From a checkpoint of a small transformer trained on Wikipedia.
Architecture: untied embeddings, capped logits.
Training: a variant of Muon for these matrices, 9900 steps.
Each number is 128 + 24 x the weight over the matrix's rms, rounded and kept within 0 to 255. Layers, rows and columns count from 0. Numbers have three digits each.

# layer 4 MLP gate, 832x320, rms 0.0446, rows 149-178, columns 0-159
142120143144108132111123097167169098144122127092098161142116170110097152144099088137116098133143110119163127083124141114114162110112086120116132097126149102113091107145129125119077135101112099132137171125128111159105152127135150121136123096166131087137149166059134157121128143137126143178115075119129114104122113126149152102119157093113149156163094161135085130098104139115123148124108124128122154147170113115132150112120097130115159086103135103148118139126139104151123128122104127
118098171115148118124084109123136111142089130090122127116182082101159099072146151139132118119158127127124147169115143126156120119102110100089123108159109118167142147148131120142126172104105103093126159153135125164133139105111121112153158149114157137112099108103114166118145158171108093125160159084114068124134137129075131126109155114101148072169095108152165160182102149124085108145099192122099125178138106143118129160165092117120120143110122118096144121106140133123121158128083149
171141126122121153102118109135108100122153130123123144146099090121115155097171123119115122088125083137096134149124119156175083108086125121132156121123109092110105107125134143118101136151145108101135119133112153165132134127154156104142107126147113141152107094181146072095142113095112097103122111141105134133119119117118141142113151145109101128120126125113139129144119112126144112126091100081100084086126131158131114136143146127142179117080124155100128153175162108145158107157089112
123145106123091109134106134097127162099124112165136138111088143121106123136139174090136139124153134113132116137127142141098110101179108096126148141155089125080109154128112139143106099078143145148140131071070111084134142146150132154091126088126140097128184124166126108120136158061097133153136079136164104124126130116172099154100151119144143092060137116139129158085098162134131126101161153093166174140119083168086160090136155166172116148152126123148148122072159093090150161102119137
120151119125155167102134132148138118119166138107104126156167063148125108111159131118106157154137097135100103139129097142123140129121119155144103152168107136108124118124134158105165118122170108146128111116114134124112158094152089103131044138148164083123150120133147104126146108117108163139090115168114113117115136132137153133140151125166150103119103121146191167155090129138161124169083154134104151133129184095091136082120169143128161132163123159120109076112130135091124141133132147
127140143105081153120090167142120133131126145147079137162125113146112136111119129094175111177138123119117125121133099133139159164137151118157096148082133117162104112131138148126104077120096141146134127120122143133133114130138105129119097099113170148168145103147094112075147129100131118141092130132099132105161153128114136111164154136172131139117119134118118123105088123130102159101128152134063107112141125133085109136132122155129144138091146134129138087111119128145149086134124128
147136112118135132139097105169114164123111134135058158130110156116156120125144152140126116138126143131197117177118123126144145140141151123105126129119101134117092186123125113049112134157136103137135143103140152130117124102127099134160158136130110092139128135087145122084151118108188158119151141140137119114121136090126150094080145133145122110165159138085084138135112096144147185144147165144122102124139147129085129172143116141113120091135133100116129149146134094130162141076068109
137126116131108101106116142126139129151149082137183141121132148105094132124099146141103187105120124126113104152084113135135108144131144144077111144130062093170093092139154137114148100083123107111130096138118115091135138155091138159120119120134119116075089137135160138131143113124152158127150127107118092140087132145119089106130176137179116128129096146140105096146107109102151118107149099136184108112125160096119131127162103161120135140109122121141090156064139113137121168124138136
123133134087175142162088151120182122134146112142163109117103114152144130151131089127147132167111165119139167173115136109124147159123118092140106171109125113135122137157125206175095143085134121080131142105126136110138140126134107141071145098122121111118117145150122100104132131097120106148140103137168082123171094103140107108143105146145157110108134112125145147122060132131127123126161127090151121099104085121134149107122143163158161102135107130108136150110121162105123140123163169
152180142133127133138136118154178113150146137132098121120142147133123102141119147142121129103114128085129119094156136133186116143118105129125144137128133163131152139167112120080131122138095112127166137172156100090144131103139107135119095122117148145150144120104096121126133139131133129153114128163118139138147138112089138137112147191157073122171128115126089093149088133130148141119110143119108135172109126064117155128110166119119133139128156147110127143134111128132165139114121120
179120115136121130124131139139142113121130105127138115177120123154118161160167121114114147164137166170160105115117107109117095144133097148110138156141131109151149161144080157129173135107184114151172137120159111109168149147107103116112121120142141140131180178085153103108115140136142132113090110135105167130122120132139148117139158129133152109059074132109129117175145137094130139174120123124113082117140146121165130143102152104110109142131103142100122111111119111088098124123148128
094155141136104126157147133127108131121133151127141175133098136150113153118143154099139111127118158108128114126162085155097153109183087120130165095108146127138095124147135105139089094124151118122163120120098123119190139112116187150114134155146113101152154153104140123155127142172132128110136143114106181086147129153123133149129140163130138118124130148134178153154127117129121129146105144122150156149122094143150144115147136117143119123103155139154151133107120126070079164143113131
139097125153142113115145153119089121168131150112119145141125152130113106139138119092089156071137138181126155137125157134113115137166113115111099152140089143097134113131103141111151106125117112131111144125164134114085144104088121134109158117156122103164122117106116146167139109122130149137109093139152158106107142148097112080163126122153110121133136087150148140112151150162150120123151119158140102106120120101121129118146133102169123069100140118175143120183094145134115163126135130
112143117118127141140131116115108164145058090131080143130164091129100134169149123154161157085091100087109093141123116140113137127126154126132121151102086159139133105105129150136117091137145121112130146110138132135121093105060154154142127163135089157109126156122092151114128099149148178121122086146102135131150118144132117108118138096127086150153126158138083108116092117168161130130117081119115062122096123125116108144121153144116100152114149117118144133123132148120120114146079127
146162157112150087112107152111100132121129104131121130137126104163136142135118129102105136128090159111117152088137091139125131113108162110148070112134134066134124150149140093149065195126129131154142196161134135181097168092143156114126103082128156119112134142158135055139108096083144111124094108124133151119152149130122161152126092114154117126123137134147147121151111126133096106153128141173147131112130082156117117144171114160145108123139102108136163139135154131132124144157121140
124103124141140160140124120134165172071152140161129085114165121087110113096093111138107136147132106126099152150145126148146124124105144130109141147135146139136158125163109125111122105100126131102129120143145153171141147124116119111095153075145140112125115124141127139130125128131141129120126144162092158145146184094165154163151115147150186107121134115124141111121126127108134131117122114123084115114147156125142125140088080095109152137099128098107124108136135128118094054114105160
107139159073136120145143135131094164148092142120113126119089152131126140107112144157163133148126151129181102151090123099111087094105129108142110068126145131150126128115110146145077081158158157168134105096149156156148180139134178128166136119098135124141151141118113136122133111128110111165165144098133124149116124128095128155107120138085135128163114099118109114115160129113151159116156177181134120138112157108129110140165103112135148125098132134159067183127156127117047156110124088
097121113128119160124095147179111154133158143144076121163122136124165095162108144146157082111121142126146130129140149078142135125131158103129062105157107121146122132123125172111167145110137137121113115144142150111179132172119098112121116116089123149180132085105126122151164087121141117144153129136092129107188148116136139141169161114083151090105090139124101117142146125115128135119101124142130157149111096103133084141134160162095087144108128142111131170092075127160156155106091129
130123122136134127135141104078100121125104131166131172110143133101101143142143100166118124110130127116114163087112183130142194107123183134127108145135142105158144089092122144127153124134111143128094084129169134114113135130111157157115151167139130109128124142079123124131148107132093095117156142169128115141111126096146134124156117152085171139153152072169117152123155125128116081101069092117111092094121115114096116147109169127113095143085119128149108136119143180125121096182158111
140175149150134095121095107148119112116131074110140139148124162125105151127094131117150109125106139079075128154106126140160103155100115087112155140119094138103111163103092142067091126113136154139116134122104184120120114094105102154122098095106106113132154112126133126117104165102126142160157113087143134132068123154115124145156076116160161149127099120102155092109160120130138129150152129078126119133099134102152122109081091113114082122141091132150087172116105147111110106184141051
138123112138121139131131146134091155128131158132087138117158134141112106136143126127161160123118112098116135133115125110116125138170113145123142152118134137097126151124102135131127131113082149129109124144147120132139121135142110131127116114104093123087099111125131104126088158142094148121105100118132135156105116126150121122149113100130102136125096113149137118112107143127128137130125138113091125082092106127135120155116141139102085124098103122146123147088118141167142161146152125
130118149141122118116071115168128144141110128120113164123124125165095120134148101130141132103153167122120108106128160142100082119134104104157125117081127133187107116092123105123131117128096139142139125159114138108108125096143071093188173152156137159124136128168116146091114114138137157116098131104147130150125126138120078155142131159112104135131154131133117144123111118096126145104120111080130130154093077103123162120182138117109128107110120160147093141091136135124130095125118137
143171120141107126136104157155118155154128121164100098132155137126136209123125104160173143135109141136151125111088096137122139120141051095107144159104118140095131131087159139140126103078187159174149128146114158086107137092119132142134137138163140113106096143141140148050124158121124118135134105124146120138137139093102132076119123121108104065108122103161158117130135123133118122151116122108168137102128147173138144115154137155118113106133133097176127160092128102109169163113146149
101111115099152115152107125103124089142159068137150131131122167122123138097131146119132135152144132105116114171152110110139119124160091175106114117119106142103128112128129143134139136129083139125092110147159121089125105097119118141148090118123131116131111117132163116108120154088141138133107111120146121134125138148135120155170129134099122162126137140150113124116135111122142126084095156141111087160154124158134151118140156069161128127103104104144144097150132163138148139127137127
156137155095137131139095120141121085096086119137116083164096111174152119085141155188139129122122149111116129114115075122172100070158134090140099148118079149142145139085105052108128102176130147163127120105132116121082147112165121139120134130174082127109158078167085103159128094115151138146086123108136094139089109082172089107120096147133069112159104105144108127158125152145089097147146146122166165097094134108124110109112157090119091099187099126132129124061115083105137114167102148
101124140148113124154109092163120162133121118118101138146182154104146152164099144160146100090116103108132165096105118143112152134097092138139118116119112116124129096156153105067139111110152123136117103112167144131181147125100104138131155122143148148190155130160114138097135104114139110118108101153101137136108137106139090167112101146134159085109109167104090085148097112124132127108136134137106129100160113093149084133136058106156135135101161128108130090134105123148094125151142126
150126122126145115143127117101074111112087104133135125147116123114129118156151122132132124080080134140148126107109082113148121163137085137113137156070121109122115168099112109128114130119135116146159137127155129169133086096124190134122108110114137063132099118122136148114152096105146113177153114131095162166109103107119111125163146133128127158126122083127083127148107107106151115124116139110106147106121151104132124096111150111149136084108143095118134104151138114122110113137129140
127149149148109110137161097162133107076145152130123151141118132087136158137158127117134143138089104157161118130101178130089108129120110129115109138187164074144140094133122123104128096146141112116157129120138131159146137112128152131135116164094071128124140122171138098156140139166109107133113130100127186124136138113126122077116129159115126093151151112124138124098126103142069133152102142147152095130116094136114164148152109129151142198122139119131160155170139174126113143156136125
118134129147138139099149147124136123094160154143101131115131126119116122135113105106141123123166130193098121124130150128105179119093134106090141175165137116121104077126135163135126105144099134125102115139182143126123115096093148123096177130169145137138128064099146131128147088097088138136136101132147155089134107128086066151159152143143123173134154147139117127119064136122183116135104109127121130089131164110166126122128161161123169116104144134089096136137146157148161094128119093
114111145126082133145120089103163132136159143117121130143139116154154161107107109144143137161180113141153125126144161133118127121161159135121103124135114145146129089165123120107177133141138129156111157123103104139128093128104129158148115147160165125153126117166160106134142104179127193089100089136142154105149161161141143154130114121143107135115158146155141146114123114119086167141146115130145150108137131117081142134114147085132117119137071114107158138126160153169125141116120150
# layer 4 MLP up, 832x320, rms 0.0446, rows 149-177, columns 0-159
122148200137113129123122139122158106152127118128128119094136109112113092105152139075142164144166145186111114136150133125139133149152134121122139098106131103142129180123137140123164107142116099189166116172100139108129120134166094080116101146137150085184175132111116140126119159113107120138143105126145121176132121131195152129165111123113107131125151125156154132168140107036120135178072115113117116121113159108123135151126112095118164144124111169112099137134137101109151096125108115
116120088121098095116141085136138148182126122112112165123129066120104119121114147189114110134076124127120110138088109100107106134080160117140116139118117151142108127164128105126104117087108121115103147138077116113107153146142123140133124147133133091103087113126166128062140129135136078144076148133101109126139091127047127117103138130128168151116133157140164166142145110113088154129107154144092153092102147097150138104136112163132085100128171133138140122130129115127142149120099110
172121123093160097123123150141148152102108100128086142132171060179098083122114161110136125115149105129102119102120165127173113159123155147112143090057130105131138144178101107111144093156157136151150164089144147154115109098167100139165159106092148149104123137126132109162144122151143107121116177144121116137138135164140185112142129080148138172098100111139107154121145128108119134138130164100116169102098141118108117124167166126068139135124107133081107130108102161134156135103132135
149120117188125164130106144131118114133160133081116142126090118128115142207154073121106125123110155121124151118153137133140134170084137131136164089101161103161112133125141121130144136154124141157127108122122131107120109137133145114116150122133075137145124125085092141101183065123154130166132144118074124105138136121097136110142129086128122144188118125161152105129131096152153117150099112129115115090138141128145130110133148159152152087117142100141124147158094133143130099117119129
128117136125094113145152142125123142120151124116118082123138118079137143100098144145117130152171126075151124145133159162110136133120130173121110123122116143116140154137169110167149097106120147135109138115132136136109132140108116120104181156084131128123134131126124165115139151128121144128116097111094116127207129127169129112128109154143132122130158115142121147119148142098108147159139113182128126119161167100153111142104112124151134121144128133201159101136130151147181157111124172
119139133103092133110123132135110109122149143144118147139139121115139154155135112103120127163156137130108165125156091130120166144115165138133080139082095102158089105146120136127127127115122136160160127139149170165121086122124150097068131151109127111132184170135108132099124133102144134124129136124083144119183113092142166110150132126115110180148144140143162168063090111125158126114103116126120119113131143134140136142128121128134132123068116120099151074126128156128146114122111101
134155077147141104133123141130133121126139083129118137150148159078125143150120153127091114123148103147150122122145134120140130122114113122143118125151092090132134113129170114132106079140128147130116121122154088118081110127124122120085122171071118144132134114083081160162108114139150085101115082157174057116133100150118168131135153129087129127150135120130177099092142082106135114164129129137093153103155155182089118148142171150154112126123131108120120139071102156117117095151091162
162076151133129115120103153132092121147110146146129147155107141175131114132115135114107094149105124145117120117142129119104105152128153168118126118102112175180144144141146114115160193140191105153123113182105081130133152115132149170116113101165162135153132165159119167102142162133109146134107156135145137157110100106125157167149147137172119119170137156103128165136119107169129119157070069128111113143145148147122145126134122132147134113147108097161106128137101152151101143163102171
157125129161171125101169114159092114122132107104138094156105153168152150126145132161125144160147114128143137115166128107119154103154145137146109130122134107124138162123174108132106095157166125116134097100131102162132149112117164081128126157117128155116159174099142148145185154100160093108125173158138118137096126070156151127109106115122108132155118147091109100130138149095157098101138140131126113132146166136102101129102107144145134098118144135104071157120089125121075149098130125
161119160139112114114161125141156124142114126146064126168138140161132121105112133102156112080141150129126122118114114109160126167127089140164116118118104153135119133123102113112121125124101089122146105167134123092143157094142118131108114112068136120121106137090108134116140141117139088166127134121125141127152116111110147139094133171150068123168097105120113130143109128147141103082132152133098159164085120110145156123133140136134138161109163126081133155139133131133154111105117120
164159132149094153116134113094061136114138119133106102158112152162119146163126090119092150171137161182134091128115094110086082131138169147136140150130122107131137135132137107148131115081147167144142122126130105125149148126130145112136091122134129147148135131136139124108149146129139119117141097156181109111116117110159147177139135153072109136101060140129145136122178121119126115169151122139107124092111150156168128107147159114139138143134106112132124127138159106119086104103108142
127091182112116133126128131114099169074108153156123133144172164105101146085101153161118154126119084155105150084176117127134116150062103120106126113145127122127129131149151131166104149119109100149118094127129176098130111119150164102117146115117105147168088127118116180105089115180136127122145167078118106161103141104110137181161144156135154132143112089092147146142131092133141123138138139117111127093148116126161117131106151144117152142129102133144134151098090092153149134099141094
099124118160114156170143128125128168102079146135124157092104117168132129105128101143148127147128117099072144114133108150138094102135155129141128113088150131142127125128114134103088152133124139121121120152141164114133145160122116102127103126128153140117126111073123122095122152144150125146110107176113123099159121097105136115129100135160138102094133109153149164166130175100172145110156096124151117128103133104103116095128150115076166116184172128104117166155116101137145172092109147
119166084119114096134147131115105102127071124118099163133168108139122138152137114062132150105131154119079073138105130144099124119120158173101154157159094143116139134090138136149088147106123121125096133143118105113132129111131114182152145135129087132162112150120083132106137136128161211159153151134113145115171112122134141127096132124152117099133140103148137103094130135207196093120147096155152089120166162142114129106103123114134108149079154090140134144088120147084133129131120138
179161123140110118160168133170117153144146122113132132105192089135142152139138122115132098100144138180101092103137141111095142135116131160109139144146134139122153122146113115141127148092129126089168078121163161114169131104115095152149120151124066115161167115122129132107140139115117133167130119129124122127135109100134123103132120120109130158146151135139118122150135149128163097121085122085086156065133128167151118106118145125098150082142145137134130079110129133154143166108138141
131160143078086127155096132114125078131081094151125147113127128117122095162147124128120139125139129145138145148112152104132149165172070132118136127073143122121112180140138080105132069134116122138168136120113147155116173123125149132140133079170135128139133115121128127087164109170120120129113144096130134145167112079115101102128097115158145165143168139154132159130127165111107126110102193149123139119093120142099154140111137147115146165167131148151142130178111104100132151148130153
156098093170133117160103102112156157139123127134177106135136127119134149131087116117098107102115213127119132094149096124136141122152103143129166160126133093107093156151156149124145115094124126111115105134124095126095124089141155135128129117112143121168112159131149131125141119109146151147116085126132163103145127114136127134195108095087164133139108161124132094175144117127099103147152124067160158102152124150123141121127118115126129138121102163083155130125114152125123094141127149
120130190062103129131111123131080128155151144157100135124087118119122136124159121127150114144135121151143123112128140123134149147128128138159156141118137105169147140146109117125108178115154126176123113151162146153154094180093109149155133122119140150181151189131117116107163136119146135163109099119135121116124137109095143153141126143144090108137130159112099158104169136133141144131103146184129130121088142142135114128168113082154139162136123138149116100130096174143168157089093111
140132131129138090135105110138133148131161097101140077152107134089160146104149151134100139177135130138128131169166105131115109163083077092111105095128099143096113136125112120141098124116170124113152154131104183127157123149160119093122127136086136134120135154174120126095106150101103134077084151104119108175138136136117124136126128120157114099120106135104170151113106161105116115120171145089157173166136103156152139115113163121135128154121095120131123126135128097120154138107090144
167112105146096105149112142103127098141109146146110108145111158143113131132153162170142123142141129140150071103112108086111115136131097080155169130128107113157142107113142151171162175093102100145126136126144095121137105129179142112110138106139138103102146132081125099182124152113102101108154112152166145155175153087136164136132153182131100133120150126155141159074107143124122098111112120143150165082132179141093153144086083139099136169135082174154121132108153107078113176153131148
131144102144132107131099087143125166123135135146110134123167136128123144128136119096172139113152152107124133157133101124130146086145122122137147120125174136141112158130128151115159099102132150136115114115142113105138125122153115118101115082096118121099137107097083139118093150125115136101097094110174112152150128118165121123159141107156097117151072147150151117114082156091119114094153105120108120084123108116137150165114107120103109119065125123113073138113103130141145126152140130
140141168147146119112112170157116100131098116161099127132116126112130115135180116138126151120152181138121117117135163154125097151127108115090089094134129095149107143075084154126134112116087114131122106126073139110148152099142082142160154139164116151143095103134112123112112150092114089122142102097084163130150112136165128151145110123130127129150165176130119160081121086109147134084083128127162110098116107133129145119129155111120153149083086163130145115139122132116143138149129115
120126146121124111119094131120070147139126091143128095126108133106147161111121127139120121108142151122118090127102150099121168144146130128152125149083150091122173153137134104130136145131123132148149113118121125092115108143165127151148126129151157109120092139162164126144129154146114126103133088187144149101133079138107066153145117119089092115130110064088105105117113122148083185084128154113104122156110095115130132130153119138150093134145118155172125168160149122113091147126113145
158115099137091170150134144080133138133136151126051078137131099163133082147118130139163097110182123133127171108152162097130133114158173119140139134131150148144116119112114134123116182159130112124124124130113137138112122149111145144153128142121117121124151144125118118122105125129125154102081147136115099076185119124139125155152107166141156129103119162116098089140108085121122111157065097093123141035111161144128125119110116123099126155151140116122114120141095142139156100133116127
127124084155127135120143120136159081124146137123155102104119123172087146103142162142146158137140152117111157135126117144124173130146121129104101119145101104157149118147149120113157122129124192138142136126158149090100098116123089104117139169130092144177136107151069173103147173107115105131142158113134110136156156124164115132150125124118113146131132083160138105137134099135111113191139154158144147132156112105123098121128147150112095144152157158119150148095150121147148124116181130
118157092119158154162086106103165122129157172166103093130127135111135080117135125128155155115122164120119109155151165097118135150131121113106124182141176080069128154090126130147125148128142134100121117161123159121122129115132110173160134138120106140160103113127131128127111152149147110168158124121086106121156123155125196136129127128095093108137125109151089107138119112064125099111109150105119118117161129094158174129140148127147132112131113125123139174112128125074160138143139110
142122121112160148154084129144087110167113143114153159124154122109144163133137113137102130152121142083120124150150155151126166108092154120128150091147134113144123100130129150091145118111124101128115116120098125135106133159113098109136130156133095172146149154133163174123123154138050111141153154105127138107104156138106099104127128144114144131154119121127112089137113148161081119131113089135110112108122147175155110147151144109131139140162163138156111157103129134126108184118137126
103095137139086100118137153112157159134115145154133128144131139104125148139071106122086075174094167144106122135118152158124110095135090149119168132148108094112158154147139143094154129120153083158141133156117145116126133135157108149160145125135092100164178140122090114146113098127130141149120156098093137136141068111178137078145111163162122143124136140114138091142148071127155119144098122154181121149154092156130153095127125177146139082142128128139109103121115142126083138177110134
172089179147070090168108111129133120123135123113121187119124112116122119098145135149123134131085135080110143122097137110170137132163128124144111115152130179132156134080146158146089145098128136125160110172141118134123096150175150137145099071127141114098107151119147108114128148064076110164108132119156088183134150120147115119161142103091131101077146123102128128114137086115129094095138151157172154140148136114129173075103130141121089131159139141098144161141157098103144090091141138
# layer 4 MLP down (transposed), 832x320, rms 0.0445, rows 149-177, columns 0-159
086117120133144137119126126056131101131124109084134113110138099134139108098155144166131156114167155090122119134129119157160127114119148105134121111096136069148130137162170153109149143098102126147129114093133159120147127112117083123098136101104158125166137125114144108145126105107113133104112102118112101123121128137108096145153111122173128151092147102157140144150120114152117112139132135143141136161098127124117114144119115102136138149136089182116132180120114104134139136111111084
135130101075102151154121114121138116130117138101140119138162178134142150154156143136118161145149136133119095105132130137154170108126112101125135114134127154109142149095139154103167129127149120131142123135123165115091136108118175101116111124139109121134157161084154135168094109110141158112141121165140152161150125095093128121127094118102140125062120170150128128106085128150121127151116127142105170140182111126128053093162153097121150129122144099083133099148109092130111138112131126
128094117160114153094130124093129164102145128152085146121144126173104140126107130137149145109156156149110147072159111088174159111131141096143109136136130111109110107098128135092140156151127107156118117158160077120134111150094144124142131170133124143120112105155126117145150124168129130112092118139157110132132164111127141133185098157135156123143135111085152148094155135117146098116120146069123145116139126120124098100114100130112120134148153079143106133157145116142106100131108115
089130139096161134171120116080146133187134111116133127112114160165141108149132148126129120062130107139142156121160178122125133124081102138121094103124133084091099148141132135113119124142097152143114128111101118087155151131117121125093124122140120104144172105157118099105122083112144114150151117096104124164161135111127107162093148119154127127135124108124134138129100099189112124113153126138136108118119145141139148108145133141140123109129133141149111112087120123138135149112085106
147126132114164115175134081123120181116133150122140196151098173109118166181109102144160126176116140132102127136113126129119137098106121138120096112093104131165126115148146113114080083139133179087142140147126105119110134150110130110142150099116117092098146136119105132179149115128127131135109129108165141092134186117143148174104093141122120117172139134120099103124130166151125138088122136130130143135090139137123086115164119105112153124115119127135151120163083104130149086129126084
164079121122159121123101131137129136093102105139142104102126152133122101120129125142111144110116127155114114121099157126108126072143129132128144145132100165110160132136109123119144129133141142081110152139118121094119132139110149179137119087122125143140087135124128138173126163173126091164171149145148093136097125152143156167112117082147114076145152117119105120178183107112133146127139119139130126096140126130114134121141136134131124106198147146124101192111117152119106121103151141
145175119124146172127145095165136125130129112098120140088152077151088110179140099105078139129196157123150118118115147148090149104144132127147145160139153105091134132126144103174147101140157112167087119120099091094100132145132158079129184157113115121138118163111130122131098148127131100123140122130133112132148149131121133150104132108114135098125119155135158113141114123088101117146121143119118157107166171132133165157116109145169129143137178081172140108114183152153161112121148130
151112144109114114141158115159133144110144149099119134135171118122152133117139097130122112138150147115158175128170143118130151097142089094140136115121177148111110169099136111090115129110088136133120119105183160098141131112129089150136080128155157118164209102161134117151140128118130101158134161098103135155153114129111138122121124137117135146113172136119140117145105089192082111089097119159130115114129138091114092168134152119125163148126123151088125086147140146085112086080147132
170115161089115159150144128120144127166119120130157139138142147141109146099099133145103130106128134139104131106157086104126130148124139170153145105158118119128120110110124108125142145125133138130149094095120178142126143136100133151161131133125123144125113119113116130120119136121122111120146138124109207179107142159154143156102136135137156114146123127137106151157120194141107112163110146103136092112150139138120080152161130132115144143146136128132128089102148109171114159114132114
151142155142128095148139101143136119137170105095084166166128157135115130126138123123135108091141126118108169097123109127117136116182096129120103127116103111098111132106174096113119175110114139114160126120108134142131131102148138111103114101153114174093150115132109127100178115170124129138104129090139115152179112145100145118113140183131099120115110153130096143110115120114130127112167169112133135167106128108144084140137119132166154145119143092086089136162107110140146134126128138
087134144125172113111106116071153101144106132127146127123116087130139106114149172132133163101133139164159122122104174125082172117139086099092154117134159132096092097138124142146109119145157123141114165073113117104103073140165154154106131137109161120117099148097128116132119118147136101178100105100185110143128170101108135132135112096160148123124133127170105146150086122133143099092116149176131125117127100128111127127133100147145104103146103131152121119153088166152123115131131160
171123151117122135099192155126105141111135124104131130176109134108154172105118125131114107151144106116171148135133129121146118122091137130141108146176122150116095143117108118108109121138124112104124107084102140048147159132116097109119158116129151125117132131109165095110093098152123109127140123088135132169137103157134119151114122130132112158123169103111153115174127102103146120133168109115088103128127146156081109114131125133146132133137132114146167131101170125139131161135119145
155091148173106118119106124130079117173138108092106113157142133165160136135120076172170151124120155165106131107118145151121129100066123133140116117116137195138196153133145131110129129118151105156135152120177125146138123133126123141180100159101141148143109103135095152181114125141118141105126108163122109144138100141137115118142134155114169132125107116114078160148113137120146156122090134173079123086120114122115148155107116094155119120142128129154136149112149162135119151125128138
109111122170139103122151086074081102145143128105087138153141108128169106135140128108162134116091107122124099121125120104115114155118156146150138166132110125092135127121128133116079141137132095123108110126140130118129086131116153165137123155145077168117153103114087181102117108073156146132120127097091140127167127154160121118147110125169134099109119134115119116088108139145184102127133096157130075132151147067143110166110118120170137121111163079088112115058156096130139153117099151
141124120109094164129087133126143133134091157119110131141098121114120089153107106126095122121134092143164147116104130167173181134141148089110146151111156153138107129082101109127153149087139137143117116107141152122118103155139089094117119133134155100151154101129184138108107138131149130166125090081117125101111139128140115131145114131120112095129149125158137121143137157152127106130135160127105138086095127140129131157138119128126103144149117118088137115116172172147105158125123068
086100126166157135121158154167125138114120092132094126148161158128122127112068151120127118115133159124112120145159104130126137101118160136137166139134109103134110076132144174128109157124123162122118103140116135100107152155110130157121161164129124153097153102159145119129074163123128150111132090148127128157113126159139172156155175112162123097124096173096130132125147106126143169126187084144148128093169089082181120118090131133167152116109109112135142112114101156156119128128123156
127115139123158101110124093139177150136127174126155127097110137122134114137159128101149128158137161121091109111102163116121099135160151111137070128128114142070167110091141119162126140161191174155122144184157145134131135104102124103144089143096147132152175130056110106107124095113096113134142143097114114109106131128087117162104114101105137050149117153105119122119124137142155130140117150148133144157133137125131098099139117122129095111118136087175147151110119131119094118113127108
139149155128146153129115082145179081153153134126135144174168163111105151096143137104150126159114121145110103129119111138110113116117112144108136122148081096119136134097143131174133109138111080055118128129094110128128135110141125124118134123124150133118106141102131095180055127131115162135131132111162123146093143162193134133139113101110127103097119100133131130140113107133153103144142140130106119107163124116125154105170131122114171123153077122153170156152147165113105140161144139
158100137157107144122124111107114168108102129149097097126165117133170126144128130090145125134091108129161139129097110096171149149080093131161144127163139113131127167142107141095131153149129163096140121121138138113129118172144135166127153102122153134093131131138114148138127126114150115139071198100148119121150147132150106167124134147139134134080110129133089141146135169139126113147151136111099150126140106125126116159096154114095136139145123151153151117109101067145115112140093107
112123120120143109136086105136150129130094111132146133102180138150152162106119134113112077136121117117191119156153155155108114138117170106169100104175184144123132127106121099136143128121151157094103107121119113155102120112143120141129128120120136154105156106121116085161146129133129094114114127129122132142165094075098164118139115150103172098159092120131146082165168164137090135112084118117151104145205177116118093078178109123042130122172085133146089162144124129108136115119137164
117123126144127116133150116115154115144118196141154113146138125081120137136144096086133147129138133108133112120143123133092146097151103160136127109143144111135118163139113143108134118073117095127127082110126135145115103169133097102082097100109110089078114135124117152168137147118118156150108147095101134132121133132161110155148131097146121147147137131101109126121124164098106102100175117122092097100124110112129155156161123101081109102121117119113141107144137112150143130154130109
161116130168154152132120125125160122127134138120122099119130121136069088165151113139161143141151138137134048129121120109153120169120122128113111133129165133153102131088105093100101099120146151099123121137073125140151169095120062162122120106126112161146118106145121117083124133113123136155101124135149141086082149109093081133173121115167115146131135118103078149092118151093140137157114145139174122154093124132107169136161109110094092097166101140122117125132097137121133140140122130
103123119130050122104164149132145127128100118144108108117149122139167149137146108113153153162129101122110127072104121120091091135159105106155120154086109115084164119105137104116145116113156114114126147120121142137127114106115145170103103130154157136134118137133126139121087179151148149163132110178144138137107126135100109109123133142101172126117120144151108103104161126123145109115121145123138124121123122106118129110132123146117128125105152122129117152139158111108120102090141177
117108139142111147129132118119149129134146103149113161144109087141145146136150128081147107096202087122070131088148166155141122146121095092106104116128135138153142108133120090097117138116133157099137149092144097134137136126119100119160094183147104162133112075119139117150163103152149141141128121113133127104153153140089080152152102101081160108131105137095121106131128134105169082129103124129111131122159118125126123115085159132144128141118129121079159138175107138141127093126117123
130142124111140128118078126141148112171145092123128138079133123137141071136163168109124122187145112120142121129139117122172173104107130126146083123150140134161128154178155117113102116152135136138138120108154110131164136099098150104119149136088121092168151091100111140136055143156115125149149126114115139168093098106143136113121141154136084114136135110173109118137154168158084119157141122133125123091131163127125114156122133112103134108129100146159161112159136104125118091166133144
110132130173153128156166156110132153118122103106172176101115166123129174149094130083168103099148073133096126121099089163127179124094125139137129103137124152130130124175081101117122145125143090131110119130146109134163177145124123117122136089105139129145163131134123127101142122081109100129109109121119130134109109130119091095135118141132182140142127132117116131096121109189104131107151163182151147142104153153137121131132121151111169164112150130123134078099124134117118119166156113
145103122138074139108143141134135141112108136111181095144133137121153182080167146112175109079148124127103132115132121125121122136119113143108123128128123126106125139105113151134142154122143140148128138159124131163131104097147133091170069113147134113117126105152107153140090137139160163164090150180137128123147091134133122106124127114149116128128166103115149088155116170141124111163133122082179142123123133130154161134155113158142142108083139162102154121136150118127140107117111144
152116091135108105091133044120099139144173130122148143120159132135100103132123095140109158127116123125114121128119090153076093114160144148135154128135116139151121061102154070083116153119104131148100110104104107114161174116151128135160103116173113119116109109141101117126102165109130150120100135143140169127119106139133097114105126134077149145100110133139096110136120099108120129153148124135125119135161141082112125139143134119119114167089137163127171155100144162101145163149114132
078141155127164121125132155119168076134146110153157113133139109071128119141125108120145152142145159122138131167113147106106119092117089138121108110186113135107119079138168108136134093164139156143109136154146114147091091122122111123138187123138133092104140096130117115153172106094129149099098137113139091119112139128160112080135154113120093089158156125111080151113095129112145144072142116151066122111087126125090147090121118119106151162139132125050146129133156123128115113149163154